Weights of a small transformer language model: a variant of Adam for these matrices.
Each number is 500 + 25 x the weight over its row's rms, rounded and kept within 0 to 999. Layers, rows and columns count from 0. Numbers have three digits each. The size before them is the row's rms in percent of the matrix's.

# layer 11 MLP down, 384x1536, rms 0.0524, rows 83-383, columns 192-223
103:467456526509531541479424490527508494507535487481521487598494504555507496506487513512528517543499
104:498522500486492512495502545480456488489482505507530479561498523482498473524491507495538527523502
100:463470463496494522495495543518491498501480493496481499511461463502491519478490488507504479503504
098:515474494503460543508513483481482465488547536503491488459539512524537472499539503492554526511474
099:525456519504470478512545478502437479486460494499495500471520476531474506509538530482488450530464
100:493501519508542514504466476509508541501470490539482523464492541516500519488509514492498472495463
103:515519496474472487512497493495457561513521513526469486534496517504490492528458440486475505506459
101:533512511496479475531475499473425542500497470536491513483454496496529516497472524489480520496500
101:486461546495520481514472491498505477470464487548498499475498488482498468449471514479455513506476
107:487525558486505514498523443501477473494524487509477479514542473495524517561489516503509518466509
097:497546516525481535543483526508513558532515496496511511490518473463503509555526518463492498486491
102:467468473465511482501516513542527485443476492533464502504533512518537484489491507477501508479497
099:487535492472559503513549464565536503486470524498497495470528454483490478539498525492461484525506
101:503493512477499514437480533518500499481496520502511507477521510509466548500535525498454514520490
100:532499500462539473471509496524488521494464512484527522508472508498498474471514474495496537509483
103:527534512541499461501484463531531499487476501493515494439491502537513495462484523507486495481513
101:514504501487456494526483512499508519511515466514509537484540503550485519505475480521465520522465
098:481545508488463476513502479511488521473464513513498524536498469494512512504484498474475478550459
103:492474484555487462465468513505518468494510505470477496499526492504496477511501487493488536522472
103:515539475496518503522499450520536457471497485484454493536486454476535501508483521521498472469525
100:498470478469454525505507496520471513498506483508520476451527510507484513514515504496502496534472
098:500547489484459509450557512504467522517511495548484470511489529491499514515456494499519473508509
102:466503511516539524524477455491456524502454495515525526519488480461484491505504510480540488505483
094:521454482498464519484461497508557519482499511476502520545482414441525473497566502462443534545514
096:522471533516495495496472496481485493525495476499505513518523515478500473500487450469531486466522
101:477504533461504500490546523440498514475515498540473479481491518488501450543527519505503548512496
101:533482541485511505477469528495465498477493486491503514459481557496535485510478496528462499529503
103:501544477466507472474495465498515500493496519495468513469528515480526485500475534513476495518524
099:504518462452516471513518455511476476491470493500483517480508498495470480505512494514488516517504
099:499499503479539505519493507482531506499553505464513497519485495502504516522542503483475482476481
102:493531545511448476535510485540499476480509560473507515509479516487473503491514496512560480471495
098:476488536524504521498489474502507463507453496492538482513486501516503534475481497499487479490493
102:524475527485460475555544553498504530464504495531486467500541514477494485530477485514499537509518
101:495518539495502510537510526499486488524521545514489497501501451530504463497465503529499509557531
098:520487470504517493504528497530497501519482507499513512517528523472520500529500493557519467518507
102:499538487509538484485512467481493523483485480519520486507457500513510515490510531484525511514480
101:497467463469451527486482470494459525504474467469485521514549442482502567510541502516531484483524
099:493525476469470474504495487515524502459501492499466531502446477549504526504495523522482498547510
101:492483487497494448481529476481494481507492521502527497483539510539546479509499495526551482531473
101:490521464519480462491502489489520532470458545508457481476513560513471491494510508514481501525500
097:509511501490477471496506493451528467491496498511479475485516526515511533474493506480462504532511
098:493490530488472516487526500525478486460465520511498505527475510529500449467519486551528508490469
102:518461564493476492502489518471542528551522506487500529570478500467538481524535494501533518478530
099:506532502525459542476488491514516466527507463524500478434440517543541499524500518499482519498488
099:502485523494524503487502513503517541503547491485491498564518553497469456460464501462520493476500
101:491473532492501517515479508484500463510490567479470510557519513525490527508471502469500479574504
097:477523512495485522458523486541521465501497496494446531470467503519449499518491500496481494503500
096:493495490545529507475475480488493495477437504486461505510547526475473479506506506498506446482520
103:482480547475530484474479512477467487470474481478496546544527511471483483501493470492509480517515
101:486498509519498461445501459511480505541480499547483522462520510528498478500501480486517447520506
099:532475461486542501500499450454515504513504476488469516500492526475498506500479508487467475486487
104:488521508545454505492455494463496546491506537509463509521531492539498505524496542479482488490532
097:476504484493488527505488506461489520475555502463515485488523518522445523469482510537506544506480
097:485502501450518529507493522504489532482492523483482484516458503550523491436499516529461487489475
091:547502528500510517463497509504450459499492473496535488500459487475515473482544454477517516497465
102:510490500512480495524499527506500514479459520486516525525510476515459544514487506535473502496472
101:485513462528489442456479491505533503530507473498494471490461483517504490463508503500539478485472
097:563518508533488502482523524533479514494504486503555439515488499554529528511490479443473519476534
097:478525520530470481506504492496493470506523481506478499496451562474513508464502495515493493470522
099:487489542490482502515473469517517479481513467556483500521493544496502540482504517536518443514544
100:532495499524505497438508507497483542494534498517509492504525525491518442532505492474466480556517
101:473439485473463511546515517493544486511510471502525512534481518500477538537494474513494515492495
097:508461470519516547469429479500515548506535519446462470485483474503482475485529510455508509479494
100:547490479472509512468515508512486520504499477490493476504456587497523496505471527493485488490515
099:494491468520482456480472498521512504530466471485500529514491450478505466475467481503491510472495
098:476506522482503450493499473535507556495519506526530503503493465517510509483501457509544475505436
100:523524506485522510488459515500502518500523491468483497497515486495504507529528507489500497489477
099:482489496479471538504529500478515475481517514509513498480513514457490521514498461488471540525509
099:502502555533494546472511502514535512457500493503470511475486517539555486527522519497475527514523
095:495522488499470503486512538498522487509536522550491528514494497513499485526525504517449473517515
097:545462450486487468504524520503495490512481530538508511520467521509482514495443493473473485537505
101:509513513517477489512526502504487509523535497496460533512452518494514482485508496523462528457471
100:527490494545528512503497472480486531481489488510514485543479559507508528466502545497545487494456
099:464535509515498518534506521490498525506467486509504558482491499525559513514521485523480520518551
097:476492501521508484495468500450543461509512496476433519488504492489482499496483492469528490462491
097:511463541471505506509549518514537531502511465458477510509480490446501517487470494519458507484475
099:508511469518513484498509514587484528481504532490470483465477539475456501467512509524505485496512
098:508509498521494538497516521513540470478509490475516501512531498461515495508507501509480522512504
098:517539524503483522491506512505419503510537519512486539519511494485500506474516478509498552495544
099:497484492470499486483559472451504511465465519536472470490491522548485450477519500457530461530524
100:457500530509497493480499491511511483487536495519504501474531505491513434517473526508522486502497
095:496521455468488538521465496477522490517496453467477478478490504482454501502455523486532496520485
101:474485496480494465478512497498448470474515492503528476512466506498478535511500528491481524525483
098:468499495517452506496520437514530474486533495456494518520515526479478524513483480493468463473485
096:484551506528492539479536485458503518529487485445506517519499496477498486461516467507472490519503
101:516480489535487548498504497482547506489523473480492500522488566505518467502478467516491507528545
096:537511554551497516524478494524517478492529467497484503495499453536528528489494517491514532495508
101:506514489469531546473501490483473524516534468484469494503495479498505526502508492500484519500494
094:511499525511503482529504519503474471493490453523444479477461460535472508516475497496466511471484
099:480476458485446480499492494513549520504506493547449475501544493464492522536503488473494474566547
097:528483517495484490464604484513502472521510488521537508488497520474508497526483486462475510470534
105:521528575509507492496525500517522497526486468465485461481508473530490509426491499494522474505495
101:510535498514449490466517497506508460466514477528549479483477539478472509476524538512523464496471
102:509493496521494510502482532475534508536500492493508490438541483508518472508523526491462486468467
099:499521512493471523526539497508494477521522517486508504523489455515518456487507498479474511494512
102:460513523478491532513454496505483482534512467483482571482533467476541462463487527511522497544477
098:494467513527517474512512507478508474489493486531485507487482502508486479519525566517481526528540
102:501451518486493538484522556489526528517491472554484492540478506448531549442514471486510539529500
099:504499548492475514469536504474498521495495512472528486526495495521467491526487540516500526539491
097:519495524472520488501490475495520521481539467503550485514490496454501470507491520537542486520542
099:501520495511460502505454504493525559529447464487519510523523502508493487488506466486507501527518
100:505531473525498545481506483463508505472470477491479484513540465479476467497520472504526470498509
106:513502516480474526483536488519527448523533501523511496487491485478516492519461526502496506476524
101:511516484474488528529532493488529499473495467455506519486519544531504514536532465530538518499472
095:475520503496508542480497547518478486485536472490511536528524542473528515503494519527532493527479
099:493514466506485495468487505495535516514536466517536498543506519465529487531482531500488513504510
103:464534496492468490496512525474509514552492495498470508505546491501484516472519484470501520485508
099:498487505470512546481495457499498497499510489537504505519500478496559452514486505497500491445461
103:497504506545507534472483524517499474499447487527438474524471513538509492487467469528529492492517
101:487539509526511515482542498476501495511497516444449461543513533490475482493505520531460479432533
100:516476464534554505549501526515507494507527514477510529522503494481568489549484505549460492543482
107:511509483503470501490492507490524507531551502491523528507507497567520505504479509541513511500536
097:487545477430488464493496504494492483451522527482515518546532510461497506514498507533504475500514
103:495491526471487453517463478508442519463518455484485520479503519497501471501463478469504495445507
102:513504520499509460540504471485520466505500501493509490489498509505498503522510495505505506504472
101:498489519507485501471480489506481528466508462512541536513521502478532560507527474503546502462493
099:512475492537464482454489524510520469557569544494500462509489466464491475524508450482492516514525
100:518524475487522543490542524507463515540511489464529469559500510526504509491440483485455526542494
099:492492504517506478513490547517557522522488499470465471477476511493479518509529454472498514441518
100:529524517477526502472509523524530518491488485552530464479525479462495493510480488455446498542503
093:468492455531500526459464463473500468443479492488434501493484530554531538515450510518471495517516
100:496550534505490518460488518495536480495504505535497504535508507450539447509498502519501509516454
098:474481503471523488459501501493510455493509481556533522475522511475511500560464498524504539477508
096:482542512465503478527521480513489508504517531461555491533476528501481514459502479513514459500467
100:507484522509494561506485526531457505464481512496493502499543523515492487484454518506487534486486
098:522478500495456521524549519519436494510475498494484451498551460472553542463479478508494524483503
100:544474503494500491509537459465510507524516495501524457514508480519488476497503473483507498503475
101:506495467482502495534491515519476521505485530525480492500502534476475503477508470470517518479520
100:511478527474522525508453503513544522526527471497530507468439544488474500495525531467461488524538
096:496516479520474500476477539488548530474529511507515464536537452511529526507516528498512506520488
102:476511496530527473496477477470512509550526458511509494506498457499488497519534493494544491491492
096:492487532526497506504489524525486464515499504492505434528540515521495511483476462559514521502515
099:527494471527497511447507508467506514530539507501509521495488466544468510508493555505537504485490
102:493530524533521509508503521515475524496515460521504463539502504502492507492485501500501511470504
101:522502464483452531480488519526475527538513457508462449494500458536514443515481519504472499476452
101:487549462521507506528521455519476480531516489507518496507537517519457465489517498505531491488501
102:532534476458506525540490458533489485490493513492525450519461526515469532524480499496478451500504
100:523474491432467524475523516485491490490473466500506480445478545517502485486530496536522488498459
102:455495528510459487521443531581485482507523520538507490480472488530503479502499495519514506473467
103:547522516493490499481493476498419475472483553494525511530513506499497510465474510525524513503441
100:498508455513510488539531487465483498514476524477483464534436513541495516527477503500545487479499
097:533505486523505544483475521496480491498479530511516493512499554501515519499489518489487496497528
103:514454487530510500488485493441498497537487521526471501530458509461507523482464495490505441443509
096:522514537474487516508501511534438528543564473489481511500495516478503501502460505493478517499522
095:510492532493463493431513529492518508505507523518484485505462454504524496542490505468478506500515
096:531502547520513472553503515517493512492497519510534508501548529541498510491462531506487465490486
098:526509518446459468534523512493506507469480549508504508502489499487471498495477511520463487492526
104:477519507482515492518519519482503488504476465480490521517478460472535473541494511484513536511492
093:512502563526486491482487500445500528519509515479519531531496459486473475507533496489507536516500
100:540484531523506458494488499436558496501510504467524470478514477460468500465534492502516474504510
099:508492494532492494500528516519505502489561497515548498470474484505483511501502503514498473471523
099:503501512475512508485513466475451514498526535475515503458529475500497490506492463488560494455519
101:539523479536509497496525477504523516487438472491472465541568509524501463535532491475536485465500
094:482498488462474495479517519515508462471459479499462503527438517518512521486540462493452524488518
101:470523476514522469481480502469486468480530493470503470515485519470504491501515506497458491526497
104:518504553488482498499460531521505490479462498483511517506455507451475527520551527513521473497517
105:485480522485510492488474483511489472505529490519554492490559517487553534481550510505553468483501
105:537464537510483490540424464511481498519555469467495508500516507480437487511532516491529493509511
102:523512518506498470510467495510511500485489519501463492492517496493499496447498505480452475504527
104:493488496499510509491464506529491490538547494462494498485521453474521483488531545505525484493501
102:507528502530500507493472535495504546526501519492507524484507459472464491464521473498527537511476
098:518503507510478521500514528538493536522458466528516522481456490490503506447509536500453452504511
100:483531506532484482505526471517501506503553506509503515507522503500462531463481544496487482518483
099:515484485552515506474538490480464485476461518532482481484495524531505529486484465488490506478509
098:484516477478488483527507520459542483516465509476485458516496482514486465469539492509483515512522
098:505485505433484517466503525502484506507467480543525476533436502453478495511527509494498516504505
096:506494457446492524491488491485474489504568510484505497492461520489536509501508461504504528504459
101:497481473517517449494522457502509504474507469517491502462542547485511491531469543477534451535498
105:522537486458527482484502480539497468511495493505494538496517531495478463509487493470487457509505
101:481513451517495530510483491476521480506469493463488520480499493455502499550532497458487526500463
101:496478491539497443466493537560491505497466517506464511493500485511509482492479531499489508532510
100:475496491467514515516528509471504476546486501527497514492489483525489482492504533474503492552474
099:496505500553469515517472495511527487456482562491500506484492513496514504453476501486502481508492
098:491418470480524508440518513476476487504466453535510504483494502520552473502487505448497507535453
100:494509502524520491492493466496515468534486524517470504540515494473527491510521503479479520496518
103:476487470532509516480485523506524497478561468529507477472505488510466548464492525486461522492508
104:519493505475483518514470474502485514487513530519528503537499527499517520480506485508469483447481
099:512511478568470540450470494480481488494503496500542478481484506465510508503478490525489485491484
096:516497458475492534514529477467482491508506503500509530468471518509512483506522486489488509531500
099:477513481478520573492508496473497504530484512509473493522489516477549491528492513459413524495507
100:504497513487512518495493531489490528551514480527564511519505472528461487501535539476508517560489
103:510476507535516502475528499517482498514554510482543515513503490484487507502542490520510486488503
100:515482539468516536449498503511476455495503572471481478522509536531477493520466474506595501523492
082:498471508494492514487497520484485501491493502492430503504456517530476494485416519526490512508491
098:503500491495511511523508493528515508469491525537514516461511540471468520458527518505497528486529
097:492536497494555521473504483475531480493522477476481494500509529536507467498497483535520494506546
097:533509535497532538495502494498519487534508502491455505500534523519487466544508475477499502502508
103:524481478486530509481505510458519528510547505450490526505488484499534502532496529483502554471506
098:459530506500441510478479525484513478535521522461505534508502494462524471522471489451465501556465
097:532475507479533460501500482527526511506546529496472503508526513452488495510550518447516493506537
099:442544524492493530517451552507507508521511477518475501571468510563454490501524523543507544465477
098:482498502476518547468504500480507504521535469496544485501516446511489487515499518495501511471470
104:501453517494505483480471516478476468519475527496518507490493517485492542465534481516530454472485
100:496450512496475515519468500439485513544498510489502523499503452493496551492521503487472517464507
098:510458475457485526464490481526509465522561501511488506496498535446519523500483504476523494514474
099:533524514552502522502477474474522501449520542483492528506455536530511527550487532458465523498543
101:501488477562518481479477481477512438474488487520564466449500475502480444486512489463503492494474
095:478460509506489469493486509518465521521521507472455517472479509548475514495443483481525472479507
095:491496505487499510503494525489515474477487530537485501493485479505494492489453511527506480466505
100:501470524489510533534473525511481536545497529526492520526552498495459510492496486529512478522502
098:512512491514461498524513495519503502501518504484504474506500504516506492504513473482487529524498
099:495524509514509517443501517518505567538522435512427509481534501479479508493516508497506509488556
097:510465470519524522487510506493519503467515469500475501500496514499493487511547502476495499519537
100:464487538503487497513445520517486516503525508490516511482483516503486529512476487518468498510506
100:492469513474520516508491523506533515489517488526540489534454480487549505489519496524507523509453
098:481490503487530502537519517494534502497506485436534538541502497448513494499514510518529526565475
100:476510484461547524499491449470475543461535499503503516509508519481509519538495505492541484469455
101:481501499516541521519500506489517538497495497509500458491505528494500501489485508505507497481532
104:523554451506495525510493472507508514457515508550451489497488518502509468528495467444469517511495
096:486486517486528509485515492494481534456514531528479476498495494526460492508474505540479493496469
102:476484507489472548490482492501498483527523475518512524515492491525494495484462429490482497523509
102:491495504525515545496483488495534498492497489472532459522515512521488524470488531490511479476520
095:492466495511524501519493504515489498480504480522462490500514471514515515499494502509479517481465
102:511538500518486470472486482535501492493511492512521517545510471488468499509510522499491481527523
106:510527466511498507506489522511517497457495502529474473488486512516466521563520530469488543494512
101:512513513491487507542495486518505515520497485474524491508497470510529491520455466509499540524491
091:445426485458506482516459526490500526519540471504518500547533515562489474525485473454463526518515
096:489471518501485463486488496461452543513486500493481454514516495494468486520486480500512489512492
096:516504499488475527511503531489490522487504496534484488505489478520516553478506468480449503529514
099:538518513487508465548444504475557483478489480483503520533517435520488473482546535500526450471531
103:520525534507526477507515485500515505486511495478501496469467493479491471484462538489440516497510
102:472518478460493468481502501544497467505487516489502517513522485482459494525518443517508491487537
098:458493519521459498470486540475477484509475513504499495512520501484490501531464477512474504503526
097:526475534541499522536505509508519485496547548478501520516497482494532539519483530522505479484456
101:521496476484518483524503497564479511513498524509559454487508536492511499531517511491527519539503
099:497455532466505517523516507545523436489457509490443494498500523501533479492503500515494498500485
099:521436472446522460473487528537469520531479565461442465500481518496509534484493500475493486499472
101:513497467527461458544520529463538505479521503509478472508527456532498504461507514472450550513512
099:495473465478526503517513528543523502468515525544489525495533465473484469504479524473496507501497
102:502505495511532485484485516473526494526435507508498458494508516522540520542473470511428519497470
100:502504481479488535472468507472470533507489517513506509508469491502486521535505493515493454481492
101:513487544497501501506502491562483540518470501517481532541492485546517537503468465552540516503496
101:480497488501505510471515482468445473503537523531518488506514492492495500486469497496526498490516
101:517483542516474470468510473502467520504494444502528503526477498441488479530511492504442531521528
099:465521498502467486490508455491503509511504529525528494528481498469497497474475473572534512494472
097:524479504504511520483458522540476484506508515484489522476550522494535494492466488447480509483489
101:481555485525567509486452506495490569529484491519514534463520505540502491478509482504477500484519
098:510561523492508506456518488519485483509502472517502540501480491503531524550457481486506521490490
095:465514495517498499482530494501521512483522519529465466490459545493528570509487496501521515516482
098:518533520533505497563511480440517461511467506454477521538496470474505498496504511475472505520527
099:485520554520474529499490513476511500482511503497527526505505495497489476509480529534526527533502
101:504517488492535520515500481454520530506488511482484534514505495502529448482563480504497488499537
102:497513474495530516532472484528491511515534488474470548512500506506475513478456478482478487470512
099:519477518528492559456477532460501538503494517497494481522485566555492489465508491506510496538486
096:494505535469476515469462537491501484468503518488512473533500513501515503541481503516542500481459
102:528496519522510490525507489515547486497489535456546501473498448491517455478479477512480493475494
096:480449493512483559486479502541463512487525494443476474475491459515522481510499519523537518468530
101:505480519499552463438493527506487526490422488523537484535521480514481553490483497492473455475548
098:534513564546503506488472502498482501475511525471564501466477510481519483500519489515522507543525
097:485501510490513532479516526525492493484482503535505485480551479477503528579527512464533523485539
100:548495503524452495480466491444472505517503521490487487504522482451467460525545520481517480507514
098:513505480466502496478485546498539463479530523566463497460541500489511510480517481548490490475521
100:530481505485470523504471515517537533483485485474514587537501483507532509469540465542517537536519
099:539476543458504495497505500519520503521480482475491478467474469517540527512493565511487530468467
099:501507499528487501568531520561510516516450464506488540499501469538500471500536505482555517517479
095:515494494475497502459533479470516513509490501525466468489514518500536505472500471550519485484470
096:509493514496468471473507516470504476491489509510516544492532528537476495497500509545556528537520
098:476491494484490492473562501472513510500483529477480531497549470475484511508482511463502486553472
093:459503483494515507457475527492493482514501476535553505492499507508498518480530502501522519488479
095:539564509472474489482493513522479514483499473553503511520405504496465517490524496488471501499504
104:505498454493474442489514513441525500492494508484487463487507555531522456503467465476460501492473
099:484530528507517474491494493486536459485474498507467453498501487481515483501499477505488543475500
099:537486546491488455508458516472453506521473486522511547521488504490500525462504487505551498469502
097:514499480478467509529508506499514481473492501462513485511512485522506468499499501506470504522561
100:491553499502540500494516487484543494484525533496522449496507488481499464479465509504511521511487
095:541488544499547503493506472472494519516530471481509504484502520508524478533491469484501506474539
101:484493491475512494499537528470535540510501475490504520493486468503487506522470513486493540532533
098:493543518489473503543491508481508524570466466480495506527477521469505492496526488479538505467528
106:553501471474525509480518523517506503472500501471466510518532499493481509500501491490469547503533
097:533469525513481546510476516489481478497529498514497488482489548471502479531445519496489509543504
100:476539530509472520468523485487558479518473523518451483546501478471492478554491518504476512479515
102:492521537508529490540462519534528447558474480522508489499502467532439511491479482508516503489511
098:483479490531501532492506512520505493511475521533472478472462540521503507503524501512503471471449
099:503472524520452455502505478505506483466509439503514516465531493528456489499515551483514471459519
101:526485478499468506508491473455523540491467467495485487505483514477508471483487464499477488499511
100:492514507510450478460523523469474487504459505483515532544501490479508480484514472511506501478497
100:514508477485498456477536521457506511475542520507506532498487479528482489533512487507499536533468
094:486459471494519511512547501508510497549526487477526527501513501519491505500532497487460511533518
091:474490467530493487452529517471525502534552507521477444510501505518500469493480476463507493503489
097:503546493495532521470517500497489461509499479499512468509515451471479472507513503491531503499497
102:472483524499507542498493500478477531440461515483493545502501530467510498546522485429501502504520
096:495464536517523508505493486459546542474492446485483518509542496494541494519548558494455510486510
094:466549481518481501504529486514484489529521475516455491511488527526520542480493477501511522478484
098:482536479503504475530517511499492506534530537504532495502478497530549492494493502519475495481516
099:466534486500531531473532532510507490509506466514521527489496518454479540485513529529479534500524
095:497460491521487521510508485527526466503499492512490465534485520516475490504491485515480481503494
101:500513487524468465479521513512488482476512496543482483498474478470499464531516512514493521528493
101:519541490514497459518479494499542483489485492498525497510501534510487540541539508472477466495547
099:507567493478493436524519488521509533494468507527487453517525503500460477491546470477494515486512
101:471530472499542477513526482512495505499480501551503490493435527482503479501492483532544485515513
097:495500481520496541483561499528505505503478506464478498533464497481462504490530532495505480530537
102:503494461467498472526492480478501481475486505413479499477534501505493490508542544496510493499483
101:473526500524481459502503514481462511491519524502541503513549489511491514525470469506557485483475
096:534503494482467519503525467474495466487532470528494554519541481474500511498550568497523454519491
105:514458513460466465510528508502514537499502537496515544538545481483519501532528518467485538496500
093:492503480482487472518487493483493445488484528542450463455520525464519502497525528506476515491496
095:508425518496486532500463499505484530505522473516506451516556480508524490511493489467523485530480
097:486487506495457520472512515437498497476522486543518535529520537522511478517504490554507538536460
099:504512494481481521501481517464471507545479491486495509465488511518496507490514527489484503472494
095:477523477523491495436498481532465519514526487491517533544527520405460451511480494520521509543526
101:528512461448511542496508527485495501539495488505511504503508514500475470490503480474476506506479